{"n_layer": 9, "d_model": 128, "n_head": 4, "n_kv_head": 4, "head_dim": 32, "d_mlp": 512, "vocab_size": 8192, "activation": "gelu", "norm": "layernorm", "norm_place": "pre", "norm_eps": 1e-05, "positions": "learned+rope", "rope_base": 10000.0, "rope_fraction": 0.25, "qk_norm": false, "attn_scale": 0.177, "bias": "all", "tie_embeddings": false, "parallel_block": true, "init": "trunc", "init_std_qkv": 0.0413, "init_std_o": 0.0, "init_std_up": 0.0413, "init_std_down": 0.0, "optimizer": "adam_atan2", "lr": 0.00161, "beta1": 0.9, "beta2": 0.98, "weight_decay": 0.047, "lr_head": 0.00765, "grad_clip": 1.0, "warmup_steps": 309, "schedule": "wsd", "decay_fraction": 0.711, "decay_shape": "linear", "final_lr_fraction": 0.0, "batch_tokens": 16384, "seq_len": 768, "doc_mask": true, "train_tokens": 185000000, "steps": 11292, "dataset": "wikipedia_en"}
Each number is 128 + 24 x the weight over its row's rms, rounded and kept within 0 to 255. Layers, rows and columns count from 0. Numbers have three digits each. The size before them is the row's rms in percent of the matrix's.

# down: layer 4 MLP down (transposed), 512x128, rms 0.0529, rows 13-65, columns 0-127
# up: layer 4 MLP up, 512x128, rms 0.0726, rows 14-65, columns 0-127
down13 007:128139094141138141153148133138152105171082161097134129115152150096138157126125100129133130070118112136126149084127088116135145116152108135122120147164145146119135141131136158090113129140150128157122126092149170133161164132110149102132070100089160166191136129143106142139129156134116143111120133124127125176122136155136149091126112114112150069131163085168111127182145114113125131111182
up14 178:117178136128133125116185140106128159095106122136091119168084145109156081148106188128105112158126168130132128096162121151138117148142111137138130067105107085146134131155137152154094109121103099134181149116100119150139153131156175113130102125110149130131102081123112111112169156117168120119138169136119121129091102117120124109123154094123127122112123128153099188119120139119119107114096
down14 195:099121134140155112112110131163127071109114157148165162109149110154136139099160122135145145090147089121155131158091114092141140123125166148133100156158126140131157130064110115110182118125148177143043134107125104074098136133116114122128154118159101119136091132116128149130120081119098140096149100116153112128146141131136146130098129160162135124129134144117150143152155120087130119157141
up15 011:108125128134127141108174126120114151110162081071111100139159169105140110117115121139139157147110094124145129129114162142113115110153118148134109126161110134102113126096144097087118141147100098125094086098131143154115060165157150126137137160137152169100129129069107129109142163133075145137103145097164113143107100158137088104122131154110114110130147156125150118177135142168113120145150
down15 009:136146096120142068172116091119145134141102166126085123125105092135129111123136107121153110112159131104102105154158121117154068156086097088132144109127126076150121143107170122150128090081113141149158117111170111113165181115088153109131118120170100102104092115171129126118132125153146101143151098146127136133118117165164138135143119122126150133111146100114112158117149125083136105125123
up16 010:129143131119112091156122096113144110126111139101077139142116075128099098135138121105136111119137115110082149127125138128102119117147115100077132156138128154121156139102077132123135074080152102092170148127091126104099131110107143091096103090149071118143096149139132120108127137102154127107145114139099125112174120120136150099115113104097167153157147101146094120104145090114136077097135
down16 008:132070138131132134115133123148103121113144078123168137122102125123140130141119136128091128099092156159156152107094100105106144086135154113149099111125087138126088089140115119146119162140118165120120168122113110144109102105162098151149106134075132124108160139121094077109110139110128114133087143147172126112096088108124077115100136110158095085132107129123145108149082182124109145142122
up17 216:170128087145116115121124178096123127115141144103109087152142148148176047175151139142110127096099127134108101145108098107121102155151133131113144122091123110117105164177152099141162133127141114121113127095134145109148102119177137141126126102117117160128123110102110126121161141113162074128145115101148167132118159134069116166127126084127128142135160149137149119152117109089128097116120
down17 218:123124129156139161105115138173134125137127143140117131114131102128117112093123127158135150134142114118145144139126135118075107103104123074120079125152151134129118101119146115089112134141171129148114141110120121114146209123098130080112128153144104113088151111141132134154118141078138169138139109153119097137125153134199157142055133130118121112130092146164139094154178077152136132127132
up18 186:146151120158165086106163159090087108136149129119113138136115110125169115089101142102102122108124157135133163083149158138139117097125120111157174055145091102142115112165154170152124111113157115086098128148116126108104129151119140122097111117157126178168096139087110137088109133119161134096116159146109162168090149126160130111121147128133110118120139125145114128133135123135129081145130
down18 179:100139167146102153136107136145187105108119140164118122147114178158096099125132104142143152097146074166134119138106115145114155123124131144127092198103152145138119156086116091091123104096073153136121095142122118111154115097140156126135129165114149110115166133145145126136170147121119120145147111054154095102137100128134147159130124120135142098148131149116116151119105098116108117161116
up19 010:117113170108128112136142089119133092097111118130092114133157142123114105146114121120120128165159109105116120136153147133122111136144083136137127107127096127146108129102103115101151088090109103098127069104100152092102129121135140100076142116148088151118139176101130167126139124152118063119137106134096110152142116113105109108084081149129096137185145119153115115120145095153107072123157
down19 009:138112113132160094194094145154086136138103128140168110127136095090169127146102122158137096099132140150190156143127111117118133116100148130162127100156097162125113101139114123138145166129131149167115127099119075129133144092134128172154092158108154108120114088142109094109119118139141159134144157136144138115115083120177100117141131134101145092095116115118177121135123182134139127143131
up20 086:149130140113085095135165150168088158087097119125111119157126129127130080114101143135132156102117181141117108099131124104125104121168098135125157102133114090130128150138123157114131114096109098148129166172130109134107128131126157115128082106123127148146125121095114101090135145137197121149084116131154149094135145121144155090155136115172143123165145085184154119145114131094133144091132
down20 062:101143122138147167182138131077116103136150109114164127098147145153105186127133091105125093131135106109163135126146145139141093103105139125121089167136124166145154139087130083126160134138132121121114116080119129120110103144146094103117135169118091144096125133150121163153139127112085165120165135098110116163135110126140120148085129174111143122093125153091105133125177119165137096161110
up21 010:148112119113141131143123151092117101127113125165123116141164134132156110123098089136168164169115125125138136112136121125119108112083141141172145106124141123157147171129124157089117120103140073109118153082124153103126126155101091158101146184098125113139164122127112099129158128124126134072103126113151144117123161109151151156145128103117120124109130155118124198092125142133152202127086
down21 009:110122156118104091050130118161170140128140121123118120077103117131094081110118189129102108085133154131108115106108148116126123131112111105106108138106108115125104131139140154130110091134128130117126110139107093090120089119134182096153128092156105130092090100105098164102107114128106113119112078133120121124129158145052112078134109100109130122135108127128141115156112112112120124102136
up22 010:136115151123131127171142163094116109175147136135094125175160103119139103167120152133172141129107166126128160112138141136113117117150092129121129129132129111160188181077123166136148096098160121132176119088124148122114095156156160154147109173156108114137114114156144084103138159159149142130119105124136118137131145164183111125120120112106170139161160108140152128119161124132134149113144
down22 008:116142113152136146167114092173125144140130085134172139095116118132140153159127115135105120089138166170167106123149101086133126127138138151153083166145136163140121127165140133103129150134139140152111157115147166118128127127133155135134118116130110180100168141092122151113144175099141123139128140155166137121109119140064121124114192142176132131093141154120171162115122148118137114162083
up23 139:124145150153099134177147143113081144093115115112074133152097144114127098165135126140128119146113126124162109100146111142123088119144074137126115143161111132176155139098133147179116092129117118101135132142113118139123148118144132103137078159118124135169101079073103102070096139127167110132094135130136158163158158164131107089137142116160138123121141127135130129131146110172171142124125
down23 145:158117110107145137123142094150145146156077161095153137100148131153148087094119119100104149084157125115140102143105123107130138105117172123125159134115134141112152098144104114081143139147117103181138114122139142125117124131084166119139170102119138123118150174168148152195157132117090153116139155095099120106103073130135160147139105182102110099114140108129134134115126149096106122129152
up24 010:141123107135131130145145158117107162112113125131131137147141140125141102126137094138143146145106180154139156091117118130127112115106142145163129117133128125156154169135156128132116121138115077105134183086121162107150136152136112154128148178113132117140143111135099096118149141097147152107100129144163156122120138111169116123132177104147151125133147177113168227113106149131162181108082
down24 008:124111138146120132055156106161192146152140116147140115081086127152103097086145170115129144111150158115093101108113160121109115124134110105106127163122154109116124134145120175131138083121153111125123131140145119104111102134144163096128124095135111172123089128130090145111110134129112117131117096127162137138130170162067156110135091086123119115165120104163092109155145106117123119126153
up25 013:144093118112097134145119120100097095132107105115105136137140111108111083136101096116130136110097173109131118093120108108102084092093121115139123096119119117151149144093131122103109107103099067105112163082107130085105091139106088136089114136085106096132115113136097087111150143098137116094114125112131123096108143102147113117131118087128145124123137144081131159090130142095139128093070
down25 009:125111150143105140029149112169153185148131105134126117114099141136072119097157171156133122111130152151131138111125119116133149097147117123126112168154133124091118149152143193118139130160135160120129157125156153115119116116168162116147142112132113171131143123072103150106123144119129134127120091140154137139137157143064157117121111087145122112149133127174124141153123121106146125140147
up26 015:128095104120107108110143105099106121118136084069070106140144120109107082125096104124149152112108090127122105084097118122100108083115103096096122111142128122112130131084112129079102094093105067103100119096114122135083083135103123129104107135095104117112122111109099086094135143111109142102087127081148106109113109127131124112129121106093120105109149131115109137109120136121117123108092
down26 008:141109168125137111074135102131149156140133136144108145108079128160096084125150159103116110110144171108106136137134122142172096132108101121133120135095103074153095145112170122163131125118130175135146153148151126099136127116160182115156132092178099126095123099106092140096118127166129071155130095146127130141120139155092099097125125108132128161144127129104152116115114123072129121117104
up27 119:122139160131124142120133095122126143131131108133124120136132150119122110142138142142150140150120084108124077092113162131130126135142125149136143137144117175133157135071142095112115105108083097118119085065124166183121108134136132128124112161071129136122143117109130140117120172126105133123161158093134088128142109142136108139102145162141165132128167169085125212110163118167166130113107
down27 105:147070112124094090149113169146130140156117152134144123134133094124127137122126114124133103134129171107116142154119104143106132109146126132131130116102120086155112128170127151153148121131155148113127151199114093072121149104146168111129134086183138135133111139137145116109151085135185138122098108137144185142116164096138128124139123096122104091121114071151134082140091145120099135143161
up28 010:148093143092131129155143168103116115144113108124116104164140103108128095149115130125173151143111192114126169099143132127114107116111111135177117135126127085160180157098126148108128102104114111118160117054104161109140085159146153169170137158128115125121119128141127075100122137127148120125104109174132132116099125131151131111126128109126147136167136111146166146078134131121149172118101
down28 009:130136104155137136176154085157135137149112136122169128092117124109138143141123121144111127054120155159122126096133087087128115135170147143131092191141152184130109135161122144109120131125154129157123145113139165117103137149122189115111095110121122173118130120100099161149127193098144137123129129128166152152146135163083135107123139112173126096101109136155149143143133141115142105123113
up29 010:135148132140116110170149081135120143119172121118096142136134126142108104140125137142107135094158143125141102121111106116143116121132119100094135105164132148099107104124132113097113122115092097120072162194121118125069123102125130131069113089116101119141112131104112137128157172131139131125121179075130136109161149136115158141120122149115124113117154168093096150196134167135100084140110
down29 009:162120183119132148080113161108109159144144100135097133140116159154137096124157154153141125175144116103135157115119120162157118091104136148157158109102109090140140131082137127165144167155158150126152157136153101133162164114142106137169148136138158103164161108146135123133132065150140100143141144132127104121137125124190147140139113157130166192146136128139151107121104116103134149120141
up30 176:103171114171104143136132125112137146128130116120144119142085147105143114170104120111141098146142114117139163098134093096150077121157067109139156087123096111129119158151079119142119118119150097078125126095107125187149162106076149108132099142159123192146122115106127138093106179103136142120092145118119161162128161126136116124133140114127152124122155123137139112118137175127157139142128
down30 173:156108166073120111128144129139104113079146117132117131132128135158117049091154144137133153090120123149114119131106157099136156106128152126116150169144147156154145121083151139118110139123109121158112112173136159084131102137167169085119170129107151111133157139127104137131172122167127092148172095108111088121104094098143168120158117132148120142139119131144145145142132111099096127101105
up31 010:135103142117165162164136175114135100137162124131141130164140108154153150167124124138173139191118144155124166183132131158132169136122142176126148150138155128155163143148127160102137129145148148112175126089129163121129090151148162163139174177129142128128161158159144128128159126169128118121132118136136123161144161130153139144113159161096126142165143165148130153130141129149140120131174
down31 007:144150096116134097119117086135171103127149128110098157105129090106142109114143145144104125080130149153135145095162110099135122149109131090113122109104124148127113150156139086129118153135138139190161145102124105148130159103110176113162061111140106143090117128117120086122074154102161115146097160147160125102102100144122113121141112128151140129115113084079171122135102163115114110128111
up32 008:103111145113176143124136139110155079101137150129131126129128171133144138103128087107127155167117094144129129144138126154100180115112132158177124131117113134138098145163118138071159128140139124112140102105132147097130152121124119113103169188137132165118162140085132180123146129144081095123131110114127124175122116110099125109079139185130092092126119147136120170155118131157112131116169
down32 008:134149109149152080193114140142144133134139145135108125139139077145156101149119165152125113112151133144129150161104160125153119160091115109104144088115105142162138130142131127174137140131165134165149123118091063127149161128115145140167119129167149100092054113187150128136128112132159153150135139148156144105143130166161129128161120146089150132143112090116137126142112135144140122096129
up33 133:139129160133140114139131132145075123168149116133103102160175137110141073133109116150137160129147171141167085083103112163119090096126090155122132104120111116167146157114133159094109097102131091102104132120132146124122096143162145132128136157094116103133147089106106105101147158180126146120092101135137114126141148145129130085086126141157153131145149163095131161096120153137144157107105
down33 165:124115111115101126140151105098176138115088125122179105093119122124101197135137155116125106122139102109101164131155115108146119166129145103142148162125109151106102114129113091136150133159121158163141145143109095102107156123120153109128083114153127176112078164157151156119123110107137149124156168145133148095125084127153157136165150119117118116103102100157103118167149074130127090123137
up34 193:155152123144132084149175157094036097137122093154096137135111117122121103136124130096136142138117130144115136077149122118165127112126141097128161119128147166129125160135131137127162093090149137116131142130106132132097131128117125112119098109092111113164103135126104103105094145118160130118155136127129182136139152101157112118136128146139141193094186136146095117138155136157168081117102
down34 196:181096134111126140148149106143164157103154105120146114128114102155113161096128081182091093106143109114131127181122150114122101111142100160131129114133115131092107139094120134111068143153085116148159117126157119132160121155118098151189132112139145145099149126077148185142163135123099136145114154109118090125096104141108128138118144156143146096149099112128129114128104140115123160150160
up35 136:134101151109121124122142120115099110120130102123111112165123155124128085115127174163105204139142127139168102065147183165116145125144137170125116120143133166154144132110146110118160108123127092121124105113098145123137087144136145102119113161111100118096158122082116127138157156113102106128118129134121099097152159137140093108113119150143158082122132164118103169151163137173171137155135
down35 137:129113110131133098133128130131187160093074122136165159126124110112116180141138092137142064121130133107137138140109098111134085121127113101119170127121103082137114127151099184160157117155125148151118117128131119104128162084120164126118102121155148117149086136166150089142127102154129170103147153137165179131098107139109161136123178124114156126145113124124131095124102129094108118127160
up36 167:123095167132116115160174140087132133153126108147111122133132136137144103186135166134146121089102129146124119111119155136149112111127101137117123112155139146130146139137142104129188074098116137098122131126100152142098093160122148111112111126084112184118101083146117130127195140112123108140155162132155129160141123133168085137105130135141171104097155120065110164116131102124130154114097
down36 165:119157086167130114121110116223128107093127128150160098118115108133178143140095110101124150117141148128153133123101089138111130096143158148142129156096147109143114131160103161135106145113121098154108116141109130097144124067156112108106128111143167127140160177113151122136111111090089109147098118123110122093101152163159158131149118129112115123142108143168148090149133156148138125090134
up37 008:104146127123065115088153121123125146159116118101097122144144110112112103114146127127152161090113084120122109116097147127093118131187098120111117132143117149121090126076110146148141141105145124143128110126136107156108087154124171089149111124159131160111101132105107098101095122122143155147125118106146125102144114136150132124160088087126155124146141089178115035091119127124130136149144
down37 008:094136096143170119149155115115125104122138144157133163150154142151109139158095097102148114109123164119120129167186120108150075157108137110147122124162129093158110115141170103138119119090100149122115126116149185136145124127113120121128127164157123126134163142140119135148173172156094132120108123154092114152088073134102101137104163162143143117106165148145105187126156142118124150148110
up38 132:123151121136119083144145128104100135134127117121125128131137117122088082128098126154093132150115128148169126133148107125117096118162071160159155115150118142129123187129115156130125137100121099095142168145096147163079107123163128076133095120102137135143093105106105095111137180133173122135102148143151096130120120158141146109099153176164139113188171121133111128128155151128136112151157
down38 139:164106144137161164057140130134164094108113125074156143087101144162117139132114117130154126087139109075118119144128094143154105119144188094125102129148116104144158147122133086133134145120142150155153115123131113114190158119102126130156134127142141149095134141173122166107121106125145149118148115115120130115161069109077125132148140108118137108079124091150130151120128117165128121111116
up39 020:147129117135117128134137169126139139154084144108109130159115101142114110149155128112209154126113139131130177120132135149130143126145136102133127137142128154145158173108116151159141100117187116116169157114107150124124134155126159144154144125159098132132132135150145114114127121139180136128129122186142169100152131142159182128152139084133166149159163115173132156069137118108172164128114
down39 012:096122149125135151109133108165112112112169108164178157118120152143140138136127134126112139087107173136137123118140108079128116146158159147146119174163165143146084105169124139135131151129092127148112128134132170128133096126143126120122119148090124175144160129105077133138137177100091149116092137130151107162142114148068077136114168138166104116134123134110143150179148153152113129150126
up40 024:121147154121110109155153109156101164072161091129129112141145153121147106115135142152092113133172152152150143141145147105114122137167113168135137151156121124097097102136143118126144130120096109160116170185138117131136102133171161097117109113153142177139102144092124146110125152127145141150097142152136127121130142142157132095124126144171107118126125100163149096210138138172124088139168
down40 012:147168111115156116166155154101124129172097167109107130131144128148146137132112093132146138113151117097146138097115110211175096123088132097142136122142118110163161145098119141130134125132149138147122123094184128136127177143138133120135142128107137094140140135168117089152174138138138145132161138129145157137157120127183123145100094120114196116150134155148121114103155131070117125129126
up41 014:118112102113081093101128118096106127131132120093100116132121103117094091112114109118106130090098123113103113087089092103093094088116115089095125129116134119112103100086114137125103123114108108111105160125132099123098086114102115108116103124096128108104095098123090067081103130092133165107104129070137116089124127104134126127130114093103139094079120109126111106118107143100124127110095
down41 008:106120109153147130098176122122166121125116138131107145120118143160091144113134111096117128105125164097082097108127126136160107127134090116102101135120114063162134128134157103116114108112138123099112121122109182126118106138157122092150132107146121139140128142121100138139171159147091094117111089171099094150086150146067109106100118130155130144157152133170088120109118088087099132112098
up42 009:122086157131153109168093138104113140117121121142118136165111097122111105142104119123117108152121210116139169129131114138125101086094119191140129136125126096150205141113139133108121109100120112108144158100108159095127118112131104137112164154122128097131133112129117091103152153115145075123114104154102127108140135129123125099087142134142145145120117164111142191121116166103153108109089
down42 007:151135117138132176117159105176171109179113126103156114097116121132140115134147125114109146104119119163121132087121121106123165121176147153114117158123128172121142156154106152102157122159183111141127161121130131134135166174141166117140100100074138201129118155113133123127093144109149171111119133125165155126126137144113144130119095090144116072144146137120120123176105136149135116118151
up43 010:108135112101089113109162115146117155090093137096126121126137151114109078069157103121126168109109132144142155089122122108096107116139121093166095128142111125115073135137112119154151123125119093135104149149129104116132140141133125095142126115149124179118106142076095107096094118093157163130108137150166152084123106107127152128152113095184129085111125099178136114115103141130151152146119
down43 008:105148128150156113146155144124119125147139141170127112141116139161144131137086123123162112116140158089093114152131156131170084163130109111116120164163129109161147104128132170157121100080137139116110106123132168124142120127109126103130149158131153103136109134160092151158189174156088158111117108135125134172136143164151122111107115134102125132152145132177085153158188094120123157095136
up44 012:144093141091095099132126142131089133094108076104124095147124092118100082125108132116107109136121166096130142110137096089122092085103106128136117118124118088135131085109128124105111106090068110116095126105107124119110067125141110143125130095087127113122113128112105070092127114090156090125089130126119092083111132091124133128125100109137118128112107119132142104108118152104142096121081
down44 008:142154094137114172134172113118142115160072167128144137105129154098130150127143108139141139086117128139139139075129068128149115134173137127137138183147162179113132153122121151106138135137163124154141150099134190128120145132129149088111090127111149156164134132107090166153137174120131142106134137120123144186167144139142147111127108123160135077129141116173110111134144105129121110130142
up45 140:104113144135162148098119113109121146137179098123134118137139106099137136165148118132153126086123072156154093140088144155122139145140092166123098156147140154138167131089159143128123122122119117145159100154127117152159129141143126107144125197141142138114105078156147123088123134160086104131138098152140109151128110146100102065091149136141149139149113097074107157141140135141135103132169
down45 143:165118091114089089134138124127126115145084175132103122142141132155085099109095144148122134160134168100104162134165117091162132148138164113144194089128118099128106117157095127134117102136139132109109144112139122109114132121113179153118133087131114134136148190103136131159121119125159154139110151111121136097138142103164137180167107140126116098076159164159130117114102127118121129109097
up46 198:148115120181140108139140167142143131122134177142136092132168131095142063129116119138147159116093133125137091098094140153095110142136140109112135087133129147114116096149158113162163129101123076131124103123086163144101109137182137130112105158150085149136149117118122134137181135110141138109125140147153124115119128140074121134071115134175145098121133099163149141125117128104088162102123
down46 202:078121096157131132096118122109161128105143148154150129098156147139135123121084146110160110202133101154120149155119116143152109185107169108120100156106137176104097112130140122082132127094118138155113142147176109134128175077092102167123154121106133091125138117192131155166139104111135147129098121129107112122151114122108132147129140098098108135136108096152125108132159113111135120140133
up47 077:115148154128150097146152073101136160124162111112126127137148170125135125110114140136090108149158073109107157136123148095135092137168101129082143153166127144098131094106129104125114125119104130139105125110135178152115106138143167100109097111156125154120106125115123122130143185129091130133131139113130117158133117153156097112097134160119123124102157124104134135221145096166102089139148
down47 046:159118115152117137129097159149120113126080151136133103117107081117141131123125101124146157096136125131135103140136113165091128113104161127166097087085106109169144139133145137132174138138135087114167103158110077101166150104126094142140149120084146116155115134155142123098120091135144121148140094137148153094136118095109143139165117119138164119174091115156144145068116168096139163141131
up48 010:120157096111076105072126137144124154125088129091130094098119108101112114102100128109134123120112077093125117120128134097123095109144126108112111109120105131122066087102118109124107131096122136137100097110107108142115109130135114099151107059129127119107112125096109107135099093111118149114120115102118116125108104105130121136160069084122126142107110102124109038106114113106130137128102
down48 007:100120099143117138173151115095116103082101142156124125135120147111139164137142127113130127115116123119106099156174135111106099169128133106132161123172167119115118143128145109120093088080103115114114079123147176129123098143086133097080115167157113131155136142151121159142161141121067133116123096100099110161109119124116126122109173142133130097093126133159103174146179131149123135155144
up49 012:133112157105100102144122135127087145112114085114105100155133088114101086150114153119100108142129165100135133134134110086127081089128095130114128118135120115131123080098132114103112101078088108110086144122101125116089072116147116112099129076091124105120094134117108082100131131096163094128094130122098101082117136106132141134123093123139125135128123128125115099114124158104143081135082
down49 009:137144108141120170148166118120132118149084161124148133104140175110123165125149103141125131091103122136165146068136071139148128137169146138142152167164142150096135147130129145113125148152155134172116147099148194140147147133120144110124091125090158160198173139112110143146138161123111139107133150113138131181152125124134144113125138118149134085123163130159123113164143128126109123122162
up50 180:124124121108116139136170096113093171160127108147124132168142116074148126140095085151140148134109091110128095152137155139121119084106073149116107147142152136168167153147146187107118115101118089132176111137119113133106112177121151077137132118126136132137076083160113105114188141124148130132147154146165141118138109133122102088142122122127133136151149096110102139133116107143141112100140
down50 205:107169106168124128122145134159151115133112165140146090132129154181129151071150162124133127132122152147160150114133110128120143137132173131129130077106117126087059093103101096124147103130140136098108134130118118132148137078151115167164108132131084137123148178094154115148141143115132092120109125071123158145103112094109105161125136102155124137106126132157145141104149173150111119101107
up51 011:151118106104107128128161166126115135122104113082108106159148121109130080123124118120189168130112150152136177084122135131087130105142108109156111141141127119150138176105119160139139106114130092128146158085128132132133088161133153130165131156146120153131123131114113083086112127117162156117091108151164134110115125136174147119150134091142149111134144099180157131085127135129169187116110
down51 009:107146126166142123137171091154141138143140125140145156100100131171135140146120139115131120085139178122114091118134118132165102170137126106129098183157151138164106125155152146135123107102146155159121128113131182120103115147139175104124129132162116149103128146131084157145176203116118137130123112144163142178153149172087104122093131124143141126143131142153121161148174138108126118137109
up52 216:142108131171119059125158133181113144137145143116122129158141134126148121114117142140141137079125163172170149142119095138140088099124128118151104134129110148112123133102149079122185136117129094115117131098101186126121149141110132142126098074112148162141094121071105099097139135141135119138154130154115167134136151110144135124129125139155148139123111132083158108091135116169162105121078
down52 216:149114149101166143161106120097102071114111107134131098123115142137132115187177103107139148141124085103128141086105129163139133158152132108098150128068120124127159142145120151124088135110111149143111141122151093124178085119128156145125148107158113173078160150157111143111144141127119120166126159083129126116147100127138122112172133134115127126137114117101103131156073161092114143140149
up53 059:086127154137163135160128095103134123151133135129128129128142141119148125112161102118113114122141123140154174139115138136122114117144102174111106155136116163144141151104124129114119116098133116114117135118099168099151130129145124083083144169183090144105109123112133116127136166133082096127110117177108101157116121153123079071071120153152118092108138125073117160189123123146103093129160
down53 035:172133096140118097115110130167123149111117133087108114129113114126118118161094183141137168137133114117102086128118121109103132136126164126160173071138125100122143113158133155144147125148131143165144088146142083128136129096112150170161099102081171107158104131150132130105135086120148149151142110095155149085144088123161128167165143122083163126167128119145131119116110131102155153132136
up54 009:105130141120136100120116067122148093086112119142098122100134149113112136102117109145092106148155077115105107133158130121129130132116109120110107104130094126109103123126091104103144096096113111118136064136119133124115154122117116105085105113147097143126142157113147173142147118139094079118133102136089115166133098123070105105098106148114078147137134112104125107152132102156078070137160
down54 008:156130151121137124145074160136088132135129124155153108127131103102181108154101125140148111138140141161183164169119136142129136129115150135153133084111096151132131102124122144142152170123129140166134144129129049117135161082155117170142129150130136092101115104106125102108118080143156151140148139135138166096133103114180116133154120154114140107115104130101170111094101166161134128142147
up55 011:121110090124118121094132111134116146108103121057081106127127138113105085084133090115156166105101116140142130080104113123112119088110122093145109114139111133122109152109116122096130108093130071110096148131117114119098127146102107111121135142107125137108133118099102090101111107096143131104082112136156136091114097120114149106133125085147108098110134143117132160073096158116157162103074
down55 008:126138166139151145117151132124128147159162138185155125107110154174141101131122160112138118144157171079109146140125155155163095170125120116139132165143120095144121126130141174186108076120132149129141139157122159094142135138139169114145143151147143117147106121137105152149163144150102155141126105129144149174157152178120117131115131122085125165179144138140100143175165102121142144111141
up56 227:044149133136110127139139116104131128129096119116149125149089152102117103069138133111123122127131160103161131137100154140138093123152084090145135126128123134151132143143140154123115105070160145084115140151079143142107150133150198141123111156128146140191110126118122102118114145129132149125079132076154127098127130130150137134142138135123134089149138106143095125108190131153098131107141
down56 245:178136118140115145092107147142093060129110147143112112117140173100153148151146119167115178103166085138136158163125115128144178128144149169134120156146129124136140133147137110102122099123124160119108108098122148121130143108118081083090153100120109134106109136162105145124109112107185118132158101120157136144121105140079108122132138132123147148086118171121134132131069111097155130120103
up57 046:151127138114067099159164145140099142100095122120108119151123119146110062127114147139133149136114206125147140109147108111126112111142129125139152105139114118128120133143114135114152105114114091126115174162116113106101097130140146123119117088126110148146120160087105111099133135119195133136099147132138163076153145104163176137159108109174142117124141123202136127122124143113164132113106
down57 022:105138115137154154121158139123128142148144121108163138095137163132127205135162090113119129095126115090157144085135128124148097107118108132115101175136123142144131140106117141146127153116127112168123143088141137156130131156163135091127115174107138138113155060156104122149151156107076161112125124122117113179145118166131090099077133131112141140166127125133119116176176105140100121138121
up58 121:148122139140105116144163132143076154105097119132089117153137135119127073130102137140121163131132182137143134114133137117129098118149099166134150073150102099124148161125138150110114106077103086119113161134137138123098115133135178107112121124105111154143135093071107099089174155152170104116073130129136169109135128148145150089125145113172137102140174116119124131140100146111133154115122
down58 144:091131106124158151145118121078164112114135148110157149079139101149095191139148112126156111113129081120127123110141120131123106137091148107122111187111114177157139107102137106137169123166153132145143109098117128145125133119116125108133125143132148137119119125163117164108119095083100150123195119092108092148138132124112139151140125177097147151113102092119120111132197119145149094143123
up59 011:118121138105113125125149112131146107106093128107100094130118100136114096149114134118144133111107116121129153148148145117132115128144090115122101111131096126132113129091097126107147091067133116123109083120084123076097119132135136117092122078182062150121123161096149124122125110153144111115102121168075104146095126139139148104111065089129108126173158103148123078115149103115113099117147
down59 009:128126144120147124184081118135078125116124086137123127141129121103163144164098126154145110112143118136180145133146087108131123127115160119178123133181113175128104103129107117134126158141126143181117124115143132130140125088138174161127087171113151117154144116126103125097145119094135133132146151109161129130154104119129098128116192165135149146091103110103185172153139169141134124137117
up60 008:142110159128072096126117113110098104145148118154095133146136118129114094170101138133086122103129142096105120106159117096111098110115113131137154085105133122159133126098124135109120113093094093115105168133112116124087132097112109132070111121075102095129129110147111083097133132080139119097109150089108086125128161087153138155118122118113133140107139158080130137127141153099112081113091
down60 007:153133146130103153070137157120161160128088124095161129130128131133068125102155134140128114146133128148131149110092107143137161075142104120120109135143113134117136118148117150098132170182168140123111165125113153122130094086182148117135125112161152138183152106099113154093150110139128110132132090146107122142106166124067127101111113136133139117127142111161134109117053115135112148133135
up61 009:126114197142146125155117147128092162160145111160123144177135113118119102163129189127101109137161183132155133142125143106145081114143090177118143132113127123156170106092152137124128134118125138114127187147126135126115107103141134108108161126117142109123092115139117106097135161127164090151136124137112115102150143158141137129101109177163159139164117163102123143147134183107139110159119
down61 008:111138089115110144131128102122131103135088145074139115112134143124112143110124063135094114119102095108106120078118089120100164116151114139122119133152113123099138118131107098082109121131136099118084124103106160124142141147096130113114097085060132146159169155105126108137100132099104122085087117114126106119097096110136151122089117098114111072081158121127103116146104112124119105099123
up62 021:131135165118094117175170132147101148097117104119111109153142141132131064126134140136132142149146192146165173126149130107114110120159110139155139125149102136133109130131128126121154106099107085121119176153109134108112093145158159112111131126146113178141114166073113123095126152115172127145097151171142142091144139133168161121140100133184126117139148128180150136143139151155157111136135
down62 012:132146129129167121131157135153120148177116159131154143135139147141139155156124125162148125093139152098159144087139098160172107143124125116146129173183131133155139138122128178152130139136138131183112121085152138125143167122146163116157128157111165112153144110157094123150171161132125158127132129124157129176161119158173110118103124130099170114166144128168137132187170137109124130143146
up63 010:127160148122103115134166135158128137112176094075116104144145143146133108144133134136117145124158109131134129142153129110120159129169125125125139137177136149094101098144133117112134127139105116147089141178141121155092074127170172132124123107146130170145118148086130137104140158126146155151098182107134108123152143138153156123149139151115119119111146120177139082195146153160110073146157
down63 009:143134122117146115158145123069126120131113152134079139154140136149107146137147113131152114132120103111150145122125078166191061144100134093133150101114121085173114136107144104161121149125133164150145149112128146139142187088131125109141120157173157086160142111169098108143161119139169100134158132143126118145147120122176091133124128161149159151147147111123145119098133128087117119126122
up64 024:142118135125131136135128164110123112165102130103102141164129091119116105152141121113206170120098159132136136104110131156124127113116113091129118118130131128155190192090127153133124098104156102102152139096114144121118111151113132145134143156112110110115131113164127097104141131141160112120127113140158148093148120129132145125129157102119169136161166132127133179052120135085163172106093
down64 012:104114118134122157098134090159098144133171115166179137102098138159120122114121141107100124085100155142130127115133101080121131128173140160129110180128150134105078096165133142132118144141100165146105142139128161124126100132125102120130109122110101177114159126069093143133105188116084165124088120143150110139120121151080110117109157117153076125121139121115137131159153113136137112143130
up65 216:136147117188117114132165139099110113172129126135116081121127110108133098135168130131101144117113124099125120132158117097181139116100124102126143131115139126131144136139175106152176125110199112112144117111079139136105121158146149105096129122143086130152112119111142107143106108119145115136140126101183135132117130150124129146063121138169113152130190069142141137149150143133122094105083
down65 186:129100121101133133121101111130161093091164125122136116081151116164115180139143140149138135167118136106123164144139105161101116125118137129109154120179101123106136111087135153108140147151089127161154154129164115105152131122112089184135141079154141093122136141123135162152146107094126175126101094097118136149117103137072096133127146111104131119110087141146174131130108169114106151114167